Weights of a small GPT-style language model, trained from scratch on English Wikipedia.
Architecture: RMSNorm before each block, biases on query, key and value, tied embeddings.
Each number is 500 + 25 x the weight over its row's rms, rounded and kept within 0 to 999. Layers, rows and columns count from 0. Numbers have three digits each. The size before them is the row's rms in percent of the matrix's.

# q: layer 4 attention query, 160x160, rms 0.0617, rows 7-12,39-43,71-75,103-107,134-139, columns 0-79
# k: layer 4 attention key, 32x160, rms 0.0593, rows 6-11, columns 0-79
q134 099:565572500485494526499480523507497492470535470503515520470508525505512482519502517491482524522472493503478543461536489484463491519501515475498539521510519489439544492502508497535509495531515511538503502489520501471535516508500486530470491527
k6 094:497504491522526480504530501520497505449490516531491525448536482536489472460540487526514487481504493498491461526507471521480531464529466500516466489470495489513496494493507497474488516474435500502543570541468497539501529521461498468448535487
q7 097:515510453540467532501475522475465525440500504458531492486531501563485462467503488532492500505495517492468510493481507510464529464522489517476519481528508480482505514499472504537492512535528469494504489471520486507546502532530490534486504505
q39 100:474521503497487516473468519503487508508497486511497546474548533488543500504515493486473489496521482542458521518505514488515539488489450525495506465502502478491560492507479477563508475445502479565493469465484438488495523486490447509504462498
q71 094:513527501501479579487499477487474482517490483493530478507474534489477486517545476516464497492483496480514500502478478496512506559555482494506505464483478498520504556488514530473527469447533526517502447482539504476496504559518530518544525473
q103 069:483496533516495502491478457532496475506480520486516485483510470487542545487489497479481503527469535499520500477476513460523514498494504516519472476480507502522468521480477495485464509527478477497469521515476493516484463470490553526506505537
q135 130:479494463495465516494492474455461488505505474496496505518512461454521497516493532545549470488484477482448505489462513504479494452531475485528510505479558474509497531512516477533534512468483453493487487513507513469532513535480523513500516491
k7 113:527489563493491508483515450471493484483501493513533555455524489518507498518475554483513525478461507540514531511494522503462546509490497485509465462506515525578503498449486493505487487519493525476450528536494522484457529478496520504517517515
q8 125:510511524509530490480522511493498481477491480511518525476505504492498500529483530528499504529487480520492533494513473463499497494497505504499486506551499475535546510493498487550536489488457500477457508476520462449526547532474481510471502475
q40 102:473486534517489532523464518492501478510521483475532517481509473446501475515440540503532473502442464480512543545491466466475533489519544461481497516507521490509498522531471484549486505467512523454452544513496493465518515514476526524474522491
q72 102:442488515518545483476574526493523493494518504503489513517460482496500472507461527506551494499475496509530502556478518465498464516490515480532517509545492557516493512493469490513492498543510504457494523471505543504511497440484502492507532484
q104 079:512467487488496500500549507485454506445502497517516509518490485496505449486499495510487517512520503474545508500518518545501507513496482477544503510512476492476532500518495477484520515487483502486527536513513530504469508513508428461535510530
q136 127:476533529495490528485512528492460475451466477519600497472539507479480475518524517487513487478504540506466490490518521497495537496506462525499468483488472430520527550469534508518537494518509507486470499483460479479516522538488535495510495509
k8 090:500476497466525520486528495479476518477467491492489511496469477518479501481487476490506513496482502490479516533510558508500528502485478499523441479530494477495479475523510522458514489444442526526473525520504519546489477451489497492529530475
q9 112:503494507494492520496530459504524511495513489523524530485520499513504523525503506516532509490475473521496504517494508467490510488493463467501504472533542460569527477449488498546524467485470482483426507485479542480502540488462465489481511495
q41 092:477527497487511532517496505473506495462518469507500546505512497522535472553507500481492494481475491516424476528499484443510485461525505490482444500523507459572473518497471533502541520489478484553489509507510466498501537533448487519479506501
q73 103:535488546487498496502489515493528509494476479512477528530537493511512482514470512510493512485483460538527543554493479495471491470477514481493496514505499492518523501479526451481512535466453443513493508468490499563487536542499472497494515515
q105 099:499494465527486492499552520512513488465489497540465502531473503529501435513507527511532494540517490496465453500527466475474473490545500502534504498531497511518499510497505478518518481482483457487442523474460492449507502532480535509475513481
q137 099:499467483498515542470539547497510468537483447502503499517537506462475461517480533504493480481456458529494524523514501501489476503536506478471470549510514499528529518520520490487493483457491472445519534526538484501530530516485476486498487466
k9 096:540577530490516540523514521490485510490488479527498472504504510473536483538525549505523520502482496468529507495560477489481497521511486471512492487557497489515500469486498512514488457457497482509480487456474516504549522515478497492488458535
q10 099:484519495471517526450484466472440510526475467486506538512492502480484480544485486532493522492500485475475491480502476438485538491476488483520520508516553491549470522494485473509510505487518475528483520499509503483482509509474521510500467546
q42 083:523511492478533450481487482477478544480518491475540524481511524565489449505529499493500502464490497512489494543521518490502469474491482475474474481511516508515502503452491458515531471461466465530472485497496529508502534497481506533507476536
q74 102:460543528499484520512485507488500537511493484492526505504541519505523494477535514538491501493499483505520468509448524471506495484515502509545496477514521502504513529529513504540498501510493536533461475512496487514492507510492518516517519490
q106 135:491484486489498451540488485501505478493436520505512514476521474520456451464486528529514518460480485534533471520495493499485513490509503508537514450509480517508507517497509445535518520506448477482491517487504556508523505515496519546508468495
q138 080:499530507491466473494496503505545539475433494501460530468495487465531483462507535485527524447489524491503531495453499504530496469455434496559524472492494515476525488506510494506480483521507536526516479542466456538477496438472516477515518517
k10 107:493464488529504476548460508537529477515477511505483480501518500505501455450506512493509488472520519514574511513498503551559484505504500512482508513479462526475471482494474495512509540516472524461504524514500498499515474477534506507513469464
q11 083:544494509526496528504545505517508521508518501531486488559517476518529489524527484507515473509505514462572539472464499486516484498513534510531537479469492493533478491484511512489492525525535514532500462482473501487475494480459519485514466480
q43 093:451477552521499518490520513495517481534513485524487514508528485487563508521495492499509515499513466473476518477491459458520492535469524514536467544506463504501529475504502491491461494461516487527462536485501447472491508494504523538505516512
q75 103:495490494462480495498480505546508470515535490540457500537463493471540449509536515501477514502484507517509502507507510474533492520518510489524490438501498511497491490492550450548506489527519484494529464501516463502508510467461482490530495500
q107 130:531537513491473501502465509528449461521508515485511511471512521518518462511478542493481517470529524513481495497544477519501529501492469501493512482475494494512528482521508490501501486522520538504552490485488466502530499473530502518468480498
q139 088:501513453488530513493520507473460509466505516488541532486532517494492487481489504525506492494485481526490477554494447569505486454537537512502513471506535508478481489505524483514531508460499476547497506462491500494520487512497489519519525450
k11 104:541535514513475507494488514539443485499484539522545509469519508484466481492485500514484494506510525505471508502546488528472509497512467518497491497479510469501540495519514488527499521560491534503548488463483512504517497486514506505478468489
q12 121:514483475537485516488472513528531498535513561473506485535482502474494499458503489481498474508546512495536482536487475508528480515518533541498472521479495495522483475524508511447475541527525512502491462478491534529528455498548496450513483484